python train.py --n_layer=18 --n_head=5 --n_kv_head=5 --head_dim=32 --d_mlp=640 --vocab_size=2048 --norm="layernorm" --norm_place="pre" --positions="learned" --qk_norm=false --init_std_o=0.0577 --init_std_down=0.0665 --batch_tokens=[16384, 32768, 65536] --doc_mask=true --steps=4590
Each number is 500 + 50 x the weight over the matrix's rms, rounded and kept within 0 to 999. Layers, rows and columns count from 0. Numbers have three digits each.

# q: layer 11 attention query, 160x160, rms 0.0468, rows 0-31, columns 80-159
# k: layer 11 attention key, 160x160, rms 0.0466, rows 0-31, columns 80-159
# v: layer 11 attention value, 160x160, rms 0.0469, rows 0-5, columns 80-159
# o: layer 11 attention output (transposed), 160x160, rms 0.0573, rows 0-5, columns 80-159
q0:436559464494521547492455534589519459418480501554537515524467526532482587473454474492545490463497465537456536502460439437459542445477548471498520434510568461554460479576598424531547539484493552557481540572512495505468574477470570472518518490
k0:566578492486555428531548513526526430509500488534511492493427482586577534495498533506536510457478588524521549542425481471439491443473513467468514501492674403475487516533555458583490493408501515472523544472466460485547553567542503528596515461
q1:519481475494415454486460508434478450528555514559468568487460586485458477502517414505488454497505499523475595476524439569490406587465386536438469433459520513491503558492466442459516600542543508429513543509534440457544467424498511539525504619
k1:642390532484407482485457480453472413475590510487456514538553517468431550487485408562453489546530545510359508449564534568494555593439445548496469462451439444500578572470481478567566528463466510440492481596454607557489462478472489495583555530
q2:448526503529544404484439557544605426547452518440452514506423514578509515457501535505538481494562538549515464487457450545480494464464480405527491490488520470486532474478583454505437511545533477541519503465440416455493431504518481552518487628
k2:476444540525517419479460514502554520489509463433507486483508542520444575480467483562466486419596437492517501480466460546431467463508578500508483416529524498511471457506545495505501473542495545493506475503474575507498468485534529491493432542
q3:522449478489491435594584425470462495455596499469562571483463473481415452493452557488611482500536512496493594474566549558486497517465549395479552484508494420503501439566440516490471467513494404493419474584392459447547516486491485458484449444
k3:456480498529429466505523488466535585464588534468482612451555500501441433541432581458508397576450535512544583520481558585561479502518485479455586521545466501517564489381460489392535460482530495539462431579476459538483477545447462462499467487
q4:448585497540497434444624598529523424482560581501520469471505494432460524446519499571613513431418446463610534502559575487461472533512565490489457570490532394578562453485493485456455447498494421457473412614474467420450486500539472524415535482
k4:432651493515588472494525572491543607474514471565549532463521479457467506418445547498453449500371495453466613497495599500476516471532491479556498529536460441550518480542512591387428463459492400565486465577489467469461491466500491535485494500
q5:547482507542501408527541483479463465480518525508453609440567481527523466390530512579500423547532505489570468529535566508489494481535468535604394435458414552561520442473458473511486503479426484534499454497592510478514566494539468487407474499
k5:534571482504456496456489457506477501547359531537497553446510447533466510376417485486510530567541503520494517530464493445532535448488536526625458527509431492525536453478526488477545486475542508527542483541492466492575507505503481555460475426
q6:527572479462455566474578556556493403500469606536465534470552444530537532494469496451474467494531436490559579557474337515509554463486464443488406459444511337555547434468546537446546604627490433502488558501496511555413540428539582471460509497
k6:486571411425493506507546566575525449455472542539439523409451469499508466398504484540548470544490461457550551481528432533492470547509517486507416450515557435612598568433650491479511621587458516534525484483543620512403531488465572419489495526
q7:518499546497489471525491525519563516377510422513567536523522509510490525507473523459524502440345534512527510549484599425350489506533520481443522441473601442467477505498555556588563503521556572516419418486438457565457434532508577531530456578
k7:468560480483540471483453507573669506511537409513646477590487521436529533518494439584500496558429511536518539479481610448405484544421496475472498498493526484377486424467522520480550499534521535466443429453501428601476467497438547566522422596
q8:524519490522456447484482554585468491519635514612387491533544417463558473463478431505423523509568500545475504581521596426514509496549485553529528436490507421568524617469504433400502460453563516462520507491532417438480540490458564466460480451
k8:550517581503485492479500535551461442481545460611513477543656451442552554459487468496477564490528444481421514490449491464520575474522542513438457411588466411565432583545494362421490552495541484539542511477516419576502546502494499526412502507
q9:450425512443478544531370545413546493447401376540439565443504449520536444580533399568528536538507459584468543582504525426527507505495535532535548472532485552502397476506461548487562535444488484507476483466548485572468445490497479565504476570
k9:426441543548526562523425542454494529494428343426580549530513570496500528437422471529502511522485488481496586511540489554495536604528464563529533436492502594504419436491467497539548522469529512546546442469487431574508441503467484513481477470
q10:506464507553491484469508496581471488445470483541458562535528405490543421470519564501489505512552512489437403484477516526490567536541443421463547481485438566489468450676515392485566534549577500439503536538441450465460498531547428540499526551
k10:424388528483515546418521418614477520587521509465428501569552433554474445522486499506431527537471502512529494481408451557506499555505497524505552468466506506471544485550608372501491500546475470430551533461538530480530441545545439501565507457
q11:541525568507517493531488449435528536563557538459528548494508470491472481448460494462442448497442579458484552527537484472621508503562542477556532539454455457532477450482424428435495379561484469481616431427537463507457404567477479520476562454
k11:537503442414492468493506509439466471462539626513559539601477513468533523577492464503420534511417503447541481473552453494597453482538596451551472488475409501628563430513430433546491446535503545436502433486532451510570454536465462528496505465
q12:552547515473533438534482517483534537435467546555450460486480583538435500478556446508466430571478429514471543577452557458478522466409565456514480551515482579491488624502531445433451464456514507528485491355504492544629612463531487577546530417
k12:592443512517518574479586452419569474478479455442450366498474556500436579489558536475505458589510442556461406564422594465507550504407578478512483514547554543441408610421590424500462484510516532561465444401517494455558591558482501495561543448
q13:514542506637481456463438532433564525555478477437473515509510454501499469459549461574512411563510465473546512468569524416556552528463575484551458444505587543403456481449448570542533425532562459520377445545452518512449437534369498499532547555
k13:488471476527489443352435416460527415524526525407401595572495508464509531525481446555476493548509462520509496489486462461565456561386509510530477447511532528436515522456468471443524481513500492527503423388549486482526504524380393528402530482
q14:532428465546435546526558513531472485439475475585491548510472530400495455542520525458476508498484384426395428465480526488549521500545519447481579512434560498505490494538480552531454491568546523511500531546497553465416522487502575550518543503
k14:463442531509470487504535484471461510514501580464521453492469486469538393501463499426505569522482530523434570464517492495533415439476463498449529621438509484466487470511547484500435451512568468406581585514501527526480474480395543506554563487
q15:447507444488518447470536486487467467477519488528525520527524480497529526480508461489499487496509446482492517462514541523503451538547504484475487570568513500456480417569448476470476349536515438598538500457543460529514462533548460479550420454
k15:484533447523457438515473464509516524455485527498530485453577443483530474516462546486512520502529500458483489459429519497457554554599497557452369506559527530469516496646476498476463412430509465495487479495490447437518519487509432490487490457
q16:478496522450507409464493533573558457531586517516515568412505417495494492409524524514444483529448515461471546460421469499522449458516480509536471553428581457488552375474465475443482561563468581503587417481607596549522467489521499453451530490
k16:495532529496438451446354553498502499509438537496504478514538473431454525499509356524554474468519482466515613443442472454559538446553553450502430554470499550570546489473477580496546537567458562488468413482566550495504441550531533463520522424
q17:487513481521546448508419440470536479525509467494448492409550527517478541519485496462561483469522519625505444425547533562581487518483536442476491540452492554473477490492441536476500559504438558490529483516475487487540466495506473536513513536
k17:541372547504521518560439418443513560562521460456476530479476545461503479559525502467537517547545540494549447533544435625526453476434490430490502523462503515524450441529450534475519509521537494545495517583450569458524449533573466561463528480
q18:504515447567436562538563457469561451518456476560498498442517518488428521501518538444520472423483464482511491534546434503497480407534500537532490492489573439452511520445515473418565466497510504534426442510500513493521507489438503509512454575
k18:479545514501542517475493473530556410405531514523533547531535570469419534515501510395503449550476500521516468452521460587521601465512500509447552445541508485550458547482518529434490494551503480511468428425550450542507486441488547507497490503
q19:493446452525532463481540589525457456441527575521582587474451499366476538551445484492503554522442390568439501489568527466573533536492503504475565582470593436437510534559544546535490506518471407491534461473417469448568503488510521525452420495
k19:513546540543535450463464477439500583517529430517567432493442458478583442563513514468420540436471483534493433449593535427518482502499470473434597521546562540493578505483576503455469510475503563507522483485583572462487414516532510376496458533
q20:502470461497634505539540638538536577506460564566437430483454481502524577521528525477490452495489477442463483517559490549551499471513522476506600521479402474439415467459468489482477508625500617502566472463415554410453511383495508510520481547
k20:500496541455613522510580492443516550500469546634473513548518543526513473503497444499409487476554583498436513371512526572584470491518519457525556464521448386495438438532570572505516474587546486496537501394510536434514486592442584541509493572
q21:466537527481470539438437518568519457495465455515447482479468443485589518462541519503492414579391432476511502511496590506467451480462376582522457530544522464547510494544455530524468472443543457538506516497478515451469456573516491575528531492
k21:447569486470468493508459513515480454460357517463473514481562480449583520458513495483521574452473425570569482564533603414424480529523529611477395479419500536578494481487512497474444445579517481513536470463459536430490524516517531529485524447
q22:451426429500474510520458500406450515422521489414419533490541488463439550516477495544510468510559482523479481481495447424457422540518524602477484510467553563552464521495495532547503546577501523547550543482502455533568536418452407584493499477
k22:483479429466459476526441529395466599490508428510445512384495440514401558448530459486505534542555477575421485463487448429490490535573574518482482467430572525482473539460490494570477518544543463487477513480509470548516460460467465505548494530
q23:427467499479516524415453416456625498493513550496499401480490486499491486443514429475458414529394545549587463565446534463476510480420517548561493555509489591503441522448434494368491444473533612510489544451478545508381500498472521505567479472
k23:515533484388569500529529438499537467457487504457543494558479575446494489456537496446567490527398480619557534493521472484434493533437502433497430581564517584495367512559488375493437563538477548535432503423451583525441485547565493545464513544
q24:551476492471499514481515439511539549414511499535502477483548505474564489450530514447539467468506479474462446465513595423437521501480555627532489492544615489526459481489503515508566644462542609484561462577512496481491466584481555485550485503
k24:561544544481478492502574431584532447482505462560470473555530511428517494502487494439466454572450473474455531504498519450407478454495467474467496491542563474551450488488559507425535619501547474503500496436572504461546570498537582570494548477
q25:480517512475426450469499557524522471437513473561489519416472563448517562475499515420488587572559519520440581548440442435519525493507503503477440474431515426471539507485539489463479582514460452465516488457529537432480540506477503489618527482
k25:455487603564514452509477525562602454460529506497534471504425501463524464453489455515527558456499554416499535469490569476445458507481499463539487519485574518472541601460521556488519525525489490496590466550622564460468485567477489496531576557
q26:518492466527518476452519516429575533490443428480431554495528532561511462587474551426583408433522450452431452531498476537491542475551396579515506593502544514513536462484432584450465474484580593537546577524510464439518552554438580555461541523
k26:465521493384516401504484437485509437506464521459470495520518532554521472576464503481514537532521456491510460450583442565471496418447436542529551411419498538481547541567444575451472485590510487418518555436468406417533507476546508547464536499
q27:491541540538530560489534429579436516509503440457528525495386499521460599499483526496473522429560499510438469526450506521445491489532520478540443482486572495520544442466503576502553605611637505473492551497429534439545522468532485583444442538
k27:476539481538521535526522522527428550554504450400528428515511533508472567506460473483502450494553468548466472471522536498465476485479519541538510585526599448533525523490550428522518491456529521528515577458438627464466504491521520551503514547
q28:524407464519443475488492479536414492609500457528549477430540512478563466537517508466468497472447506484545502479495553471515461521491495534490499471505471444488492492533469469518466441466472615515530541474635459513435457544505458579468554534
k28:517433457526433559495494475498410465518395473518535555563558541454539463521507510452493548507429535519546505572551510428552523442533520488468457473512423525458483523544455513525484444557468550459528494485568437553517539501492494561571607528
q29:431411516470497483526581471444493475465563504492535492483502556534460557468518528537411613401397522476475480525536488582510557462437481529595548449503506451483503456498495468551437431461525439468571559490532436425517510455529460504555509497
k29:525497477507536437511527492480432498478530459547509551463494514536535484525516502453494457470520500449538548551581640507555531569458510527489587541531505521581502488583505469499505375417543510474526561549485524508523496540450572529533553492
q30:507496464600557577550538459505428537486551507460495499541521551601461531560553481519409462503583537442485455547535538502513460547492469527537499450465476477424502549486405550507500565543483583491436400551532546459465518562588581533562529457
k30:551477440547436562494537444586528517460445498462608523577566547506452508466472416481416487513500517547479588515507414543532500541449504511476526555528427478395511581526434488426467522437635500471461543551482527439531602430486526519489613537
q31:448483522471495472562486518489518524518490463597457417461492564483545537561453513450489493469444494561564481458510490522520593487386475540512557530505532578489499526490525449406567497556521518555465516551519567485495496560536483537488507524
k31:402425537507419474542497465523490450524442442502393479485536518442504567508450502536465460535399522512650474429476554540448546451424543449472623458437474471518534518550476446461483563594549540526525484486521571476523501476508577520534474566
v0:460465524484543476544589523450462442529469577563561477579512425433548444523451464565558529515463457470468553525567483525486534455434477442445535515558479489542539474551465434528429443487427488472513443487498488500490472536584540445480552585
o0:488448413447529480526516441477464495499519447480505584442546512482536501571594518490454520480490544534546400469467557466487523485534496587481462538536507557550392568491502520543560530467466542529508568482532592540554562550491441570558484481
v1:504480498495465464505481530470565514481534515561464482524526519556462537514515507466512453436482477513474364559523494438549454524436522507477547463397443434502506480543480546563471521517469477501527515523529554492569443494486477461506454544
o1:418511470514557492529515429505468524511560511500563552501443504485590538489463551522549525508444532533457583426492471482516498505534531535557495542522558496465521473443507490557520536489478611496558527455469549465481523576546474477468554478
v2:576480547489490528536470526378514451465470443446483499480538533464509447483493498503544571503486466505585496514506507490498471478448544521476545580489465439484481519391582551532444512496438543607558532473504474485501539477551460531526554470
o2:417459503476554544463584543558466512480536497539519447591532487530526519416505524473446497493474559452458507490442554506439523521493541518485548472471558521477493581572493477516492570461553468447503514500509613463443452525458528449424467532
v3:329501394440488568581440548517516502507451507445496504524476475481540443495512497523456530502505513502481550479458518521535527462500451487460531555522540474542544466519503505471489537492500534428534510413481510490484544468489595544557537467
o3:616510502496543481467493491517515532568514505521460486414451532462390534520548502453495479546511408531563509527495528486517463503480573455532463501463460597520533483464555470558556452574473504526506459522529537565463521534436453509464550524
v4:543483514447527528430494499496477440478528505504496502487529552484554426476560573452456542463515458471496562401534510499477541502457544460508479500523512481499493510582483531466519460505470480519579464500498406473466478507549451528516433483
o4:445496502602496493528491454469573464474520512543497441521513439477449502500480446542533498497487577484532455507503412491503472492522485583477544453512478501449535498533377485508529512487508474502480556483476458529521528558463431543443546458
v5:475604455476474497504475502455509559463597485560475514407487436497497502431564489469438496500440545588550467481548446502443525482510506519478420568530477546473502468471465445483479490434487508483467445501542491513468566545488436540491495497
o5:483429427513530550538475505509417419488515487527496511509516562483453520500446519541470455510570563479431515490477523529550491499551458494528518405517555467486500525540574571516541487574503578473561528527532515416465477513575526514534514552